config.toml
num_key_value_heads = 4
positions = "learned"
parallel_block = false
learning_rate = 0.00118
lr_head = 0.00617
decay_shape = "linear"
batch_tokens = 131072
Each number is 200 + 20 x the weight over its row's rms, rounded and kept within 0 to 999. Layers, rows and columns count from 0. The size before them is the row's rms in percent of the matrix's.

# up: layer 2 MLP up, 2048x512, rms 0.0519, rows 440-464, columns 320-383
# down: layer 2 MLP down (transposed), 2048x512, rms 0.046, rows 440-463, columns 320-383
up440,098,228,199,175,214,224,207,223,241,229,235,199,209,200,196,223,179,209,218,214,214,220,218,217,195,211,211,194,175,211,217,178,189,218,205,197,209,193,202,217,206,176,210,201,212,201,232,188,196,217,183,187,214,186,188,211,181,222,214,210,214,190,226,191,181
down440,099,223,195,211,198,198,213,223,218,199,182,202,241,171,209,192,204,229,204,194,216,218,196,207,170,199,221,178,176,189,200,222,172,221,206,218,181,192,176,162,217,214,173,153,186,202,204,195,173,225,200,222,165,203,215,222,193,178,180,179,218,202,189,194,190
up441,106,197,241,214,226,181,218,183,211,203,202,196,233,187,195,206,192,161,180,186,184,226,220,198,176,192,203,209,218,212,195,225,215,214,207,221,208,171,177,198,199,191,193,209,224,225,204,226,205,204,176,197,214,215,194,187,206,190,188,250,190,202,205,207,203
down441,095,238,180,226,206,213,179,175,190,192,180,208,219,185,203,221,221,168,220,189,184,171,188,222,186,232,217,170,185,228,234,187,165,140,183,181,171,146,203,213,215,199,212,202,202,178,223,198,207,209,219,193,197,212,182,192,178,217,208,194,189,229,175,233,206
up442,092,220,225,210,166,204,185,232,139,200,221,194,199,210,217,206,209,208,192,191,190,195,185,232,159,162,193,212,207,202,191,198,190,208,190,165,184,224,203,180,218,239,222,211,191,214,205,204,171,182,229,194,187,201,218,202,200,199,187,214,167,200,213,202,213
down442,095,183,209,183,168,210,212,206,184,201,222,200,249,212,183,199,215,195,208,214,226,174,220,206,195,209,220,205,186,226,216,208,184,193,205,201,182,173,202,214,196,194,214,178,140,199,176,225,232,195,217,177,215,194,235,183,196,171,226,202,194,168,216,179,220
up443,101,207,196,182,217,209,181,191,197,182,219,211,180,190,184,185,167,183,173,220,207,178,206,220,194,170,181,190,226,193,190,213,181,186,185,203,204,183,185,193,209,209,233,235,195,191,232,191,203,206,230,186,189,209,223,200,203,210,212,221,203,193,198,211,198
down443,117,199,203,187,198,179,200,183,228,201,182,188,263,174,164,200,213,222,177,195,180,207,206,223,201,258,228,183,192,195,198,189,210,194,218,191,210,218,217,226,204,189,202,218,201,197,190,198,211,216,210,236,206,206,178,169,206,185,191,177,177,203,231,217,204
up444,106,227,204,188,199,189,175,227,181,233,186,203,227,206,207,229,214,206,206,204,210,233,234,216,206,189,197,190,222,208,211,205,208,223,165,209,185,233,218,190,196,185,223,173,196,151,206,190,188,178,198,209,194,210,198,210,208,216,240,236,182,194,201,213,204
down444,097,231,222,223,203,192,211,174,179,174,179,180,212,228,196,185,200,205,206,170,173,176,200,191,181,225,220,196,191,204,190,154,202,219,198,204,185,193,183,178,225,214,183,212,196,181,188,216,210,190,213,211,166,193,208,218,151,178,183,189,232,226,148,197,207
up445,095,232,184,209,201,187,199,206,182,173,187,209,209,207,185,186,192,219,169,185,200,214,224,219,221,212,213,223,198,214,185,184,208,211,208,211,176,209,212,215,207,179,218,177,195,209,212,207,186,246,225,202,230,199,201,207,199,188,184,230,217,215,203,214,163
down445,088,191,167,184,195,234,195,212,200,215,184,187,205,199,203,185,207,223,184,201,212,226,222,180,194,203,208,178,227,234,193,181,157,183,213,201,204,160,201,166,178,159,171,188,187,181,188,207,204,201,179,226,218,199,218,237,223,206,179,196,168,207,182,222,169
up446,104,218,186,186,214,181,191,192,221,204,220,204,192,210,216,228,207,218,235,195,197,201,201,183,197,209,196,201,227,201,204,202,222,231,183,213,210,226,172,223,232,208,196,170,197,210,222,200,205,222,223,162,215,197,197,194,226,182,160,245,193,194,174,180,212
down446,095,189,202,222,211,223,181,196,205,227,210,229,211,228,192,195,226,220,185,209,195,207,186,206,148,201,206,216,232,198,202,192,195,160,232,203,217,203,237,171,176,167,249,212,214,211,208,226,173,200,220,207,194,204,237,223,169,162,205,155,167,182,204,207,195
up447,096,226,249,212,178,193,192,192,208,217,225,212,200,219,219,196,206,232,172,241,174,206,206,221,218,215,232,186,234,184,202,208,183,176,160,216,196,197,191,203,213,224,173,144,200,196,198,237,198,170,211,183,194,186,249,201,206,191,177,173,240,200,207,161,175
down447,095,219,201,167,203,203,204,192,195,229,181,214,195,166,146,158,204,202,205,231,186,189,164,186,206,206,233,209,215,208,208,172,201,212,205,195,180,241,182,196,196,215,132,194,164,181,229,178,249,213,191,186,155,214,227,213,210,204,217,203,205,187,219,206,232
up448,095,233,180,200,204,203,195,201,206,189,237,180,185,208,244,207,185,222,183,197,217,205,200,217,225,207,236,215,205,181,171,209,220,213,161,194,223,218,209,211,208,225,200,228,182,216,197,217,212,191,187,173,196,212,228,192,195,207,164,172,205,183,169,195,204
down448,093,213,192,211,227,227,232,199,201,221,186,168,190,194,186,227,223,198,194,172,180,202,216,212,208,202,209,203,225,205,203,188,205,189,209,190,224,164,219,196,211,219,220,204,224,180,204,189,188,200,201,181,223,197,191,218,213,191,221,234,198,197,198,205,192
up449,098,168,204,215,182,215,183,212,238,178,187,207,220,235,216,179,191,231,150,186,207,194,210,200,220,165,218,209,192,218,215,212,188,200,208,179,218,180,220,227,222,201,179,192,153,204,194,189,196,181,191,188,208,177,220,206,186,218,188,176,214,196,196,212,183
down449,097,195,200,178,213,187,194,241,210,193,215,220,194,207,227,183,228,179,207,170,213,215,212,207,192,197,165,229,180,219,182,216,223,199,194,231,192,234,200,202,220,195,197,203,204,172,184,148,169,195,181,181,207,218,221,202,179,231,183,195,179,178,212,176,154
up450,101,197,196,194,177,188,167,196,188,193,172,182,214,244,182,193,221,217,207,220,204,217,201,191,224,195,171,214,193,178,224,199,185,194,192,211,210,225,222,223,186,218,200,208,194,166,199,200,189,209,189,195,207,175,144,210,177,243,183,180,195,192,229,239,206
down450,097,208,137,220,216,225,192,187,216,234,158,194,222,162,194,201,198,187,192,210,240,204,182,233,205,204,193,197,198,182,216,220,202,199,208,208,169,231,148,210,216,203,190,176,217,192,224,185,246,225,192,189,210,213,236,185,212,192,174,191,208,176,197,193,186
up451,093,175,166,170,235,220,207,161,186,196,162,206,199,223,178,194,215,236,202,235,185,166,188,209,205,185,204,225,200,199,220,189,216,193,212,172,169,244,198,172,214,206,213,175,190,200,220,235,185,182,168,208,181,216,208,219,178,172,176,195,253,216,173,220,187
down451,088,209,206,210,178,189,175,238,211,227,198,193,190,191,186,158,167,186,248,204,194,210,195,209,210,200,163,177,231,204,202,194,185,205,189,175,229,187,208,173,192,217,197,252,184,209,212,190,180,196,183,256,209,179,188,170,222,196,192,188,188,213,187,242,188
up452,096,168,193,231,178,196,170,220,222,168,214,196,176,186,197,176,194,167,212,186,168,197,182,175,206,189,198,201,206,213,199,172,188,201,208,184,175,191,207,161,213,173,151,241,187,162,204,210,221,166,217,204,201,178,216,207,235,206,167,200,221,220,229,205,215
down452,104,225,203,193,188,211,201,195,191,215,204,191,247,163,227,214,210,245,190,174,204,199,213,223,195,199,159,159,175,178,190,187,211,201,175,211,183,237,196,224,156,214,211,174,205,200,190,217,184,196,188,206,186,239,226,208,215,193,190,202,212,196,185,230,203
up453,100,190,208,201,167,237,219,232,192,220,204,189,229,215,193,192,234,168,186,198,226,203,190,223,186,199,162,173,191,184,231,202,198,179,186,188,192,200,221,208,198,195,213,217,192,199,164,163,205,221,188,217,168,199,196,191,199,167,163,213,186,181,178,193,183
down453,099,159,217,189,193,178,207,164,205,251,215,204,206,198,183,219,227,202,177,182,196,239,195,216,196,213,211,215,194,172,174,161,211,203,201,203,195,186,198,185,223,204,217,182,186,179,188,194,183,224,202,216,207,186,200,202,219,224,225,231,173,227,179,161,198
up454,102,192,179,207,224,180,198,232,208,192,230,192,184,199,196,195,227,157,190,192,232,179,215,223,193,202,200,188,196,167,217,200,230,192,206,150,206,217,197,193,197,230,199,229,214,176,207,212,178,212,144,186,200,189,166,171,234,191,195,198,148,199,193,218,186
down454,090,212,201,181,203,192,193,169,176,152,163,214,198,185,187,220,233,201,218,181,202,195,203,177,235,229,209,221,196,203,231,186,185,190,205,187,177,228,203,200,182,231,203,198,182,205,261,187,203,203,190,220,190,205,230,193,192,190,166,181,229,192,164,192,216
up455,083,219,184,182,193,236,212,208,189,230,189,197,214,189,175,191,193,206,221,231,173,196,213,231,221,214,176,241,203,212,185,185,217,196,216,212,198,191,215,190,225,229,189,177,202,169,212,209,225,199,194,245,198,183,233,212,210,210,196,210,223,224,189,186,197
down455,105,184,161,214,189,168,193,208,222,184,189,210,193,215,205,205,200,194,224,163,242,190,183,182,162,209,186,189,164,197,207,196,182,224,189,190,199,211,208,227,172,210,221,196,213,177,200,210,186,173,165,159,203,204,194,174,205,219,193,169,194,208,210,195,222
up456,100,196,222,176,208,217,180,185,228,185,207,197,176,187,214,216,209,182,183,200,188,174,179,214,190,195,200,201,174,219,209,223,154,205,204,187,172,214,168,169,163,223,189,222,211,206,188,177,202,217,181,164,176,188,216,189,206,181,169,210,207,232,183,177,184
down456,096,197,173,185,187,204,203,211,205,185,204,192,202,203,190,206,200,209,241,211,183,232,216,176,191,174,174,223,226,190,206,177,212,204,224,200,177,209,199,220,220,200,195,224,184,206,185,191,198,210,195,172,215,210,194,226,202,210,231,167,217,224,262,210,207
up457,106,170,160,182,179,196,221,194,194,188,219,193,173,174,221,177,208,222,191,205,183,179,200,191,168,243,197,178,201,197,243,186,174,184,194,196,165,204,186,186,192,199,223,213,181,187,221,234,196,229,233,172,181,202,216,199,193,201,192,179,195,199,248,192,216
down457,092,209,227,212,211,181,177,215,197,196,208,230,212,201,202,233,183,197,215,194,217,216,200,198,231,155,199,198,174,159,198,209,186,222,190,170,192,179,194,182,191,199,197,189,208,206,191,180,170,185,183,208,166,179,204,163,214,191,177,226,189,237,149,209,218
up458,095,181,228,171,240,222,206,211,197,202,164,199,207,168,197,221,189,199,194,233,244,206,234,176,212,237,201,200,182,185,187,203,182,200,196,186,234,205,162,244,205,164,161,196,197,197,208,216,219,179,206,203,200,181,225,175,209,218,210,189,235,173,208,202,185
down458,087,218,207,194,186,218,206,184,165,163,189,188,176,220,197,199,187,196,192,219,189,200,226,206,183,177,182,197,166,181,212,182,236,240,246,176,175,171,188,182,204,231,212,206,189,210,177,229,188,187,208,179,235,204,210,199,171,171,192,192,197,168,217,181,205
up459,098,202,195,182,189,196,207,210,236,199,191,225,164,192,224,181,202,191,195,193,201,198,222,168,240,191,206,230,176,228,172,196,212,195,184,204,248,210,208,208,185,229,168,214,186,201,232,196,209,173,196,179,180,218,171,215,176,191,221,186,192,179,174,202,199
down459,089,205,189,209,224,185,195,194,175,226,190,185,207,187,185,220,199,184,187,172,180,180,188,215,178,222,192,223,209,189,191,198,205,198,178,208,199,214,196,168,227,183,188,155,216,219,195,192,215,179,201,197,219,192,235,216,184,211,152,212,190,169,198,202,205
up460,099,219,178,183,208,212,174,190,161,206,236,199,218,208,168,214,203,197,168,221,195,237,189,178,190,183,191,207,191,203,166,185,207,169,242,220,198,188,191,212,187,154,190,200,199,192,181,213,224,203,165,181,195,200,224,204,229,217,196,181,202,185,228,186,233
down460,116,177,236,172,214,163,196,180,219,218,198,226,168,209,205,177,200,207,207,196,207,215,208,184,215,184,196,175,215,211,205,210,225,220,198,232,213,190,197,198,211,220,196,185,218,224,201,214,208,199,196,186,231,193,197,168,223,161,229,184,183,202,203,211,213
up461,099,187,174,199,183,234,239,199,213,216,178,182,172,232,225,193,193,223,223,165,223,193,188,186,200,213,203,188,187,203,185,213,179,181,212,193,201,195,177,154,186,177,175,218,214,186,227,160,206,221,237,226,207,192,202,193,212,216,191,226,215,188,270,210,204
down461,096,213,178,175,188,203,171,193,205,191,195,238,178,167,209,186,188,231,222,267,197,194,164,173,185,212,207,184,214,218,176,198,164,198,208,214,179,217,166,212,196,187,189,210,212,222,208,195,227,137,196,216,219,204,208,227,186,192,177,188,209,207,197,204,214
up462,104,186,199,246,204,193,179,216,205,244,197,215,224,229,219,194,173,214,152,195,196,225,212,187,222,195,208,184,197,161,190,177,170,214,206,187,206,204,225,180,192,178,232,216,175,180,211,215,191,226,188,237,175,195,197,223,187,194,204,200,199,221,231,171,199
down462,097,191,223,168,178,195,215,218,182,193,190,191,208,203,218,175,194,206,206,201,209,207,210,210,191,199,224,189,176,213,211,199,178,182,182,207,200,174,205,196,168,230,216,197,176,183,196,220,200,216,168,185,179,196,229,213,208,165,189,193,214,185,196,199,207
up463,103,197,183,196,213,224,191,201,207,209,200,153,194,213,220,179,164,171,171,169,172,169,208,165,219,182,187,163,214,196,189,200,193,240,182,188,194,179,190,208,170,168,205,198,186,183,183,162,199,202,203,206,143,160,174,188,209,218,190,177,189,171,213,182,170
down463,106,211,210,231,202,182,230,163,220,195,222,216,218,212,165,193,196,148,192,169,187,177,208,230,201,201,194,215,225,206,189,210,191,172,159,189,184,180,225,183,191,215,206,198,157,206,164,197,178,213,196,213,199,216,195,181,160,224,181,219,191,210,182,212,242
up464,097,193,210,223,190,197,181,218,183,211,203,242,224,174,250,215,187,169,226,202,183,206,179,207,222,238,199,194,187,181,185,178,225,204,205,185,219,183,219,202,192,196,189,181,204,214,223,226,169,185,230,193,199,213,233,233,232,166,193,226,196,232,214,211,207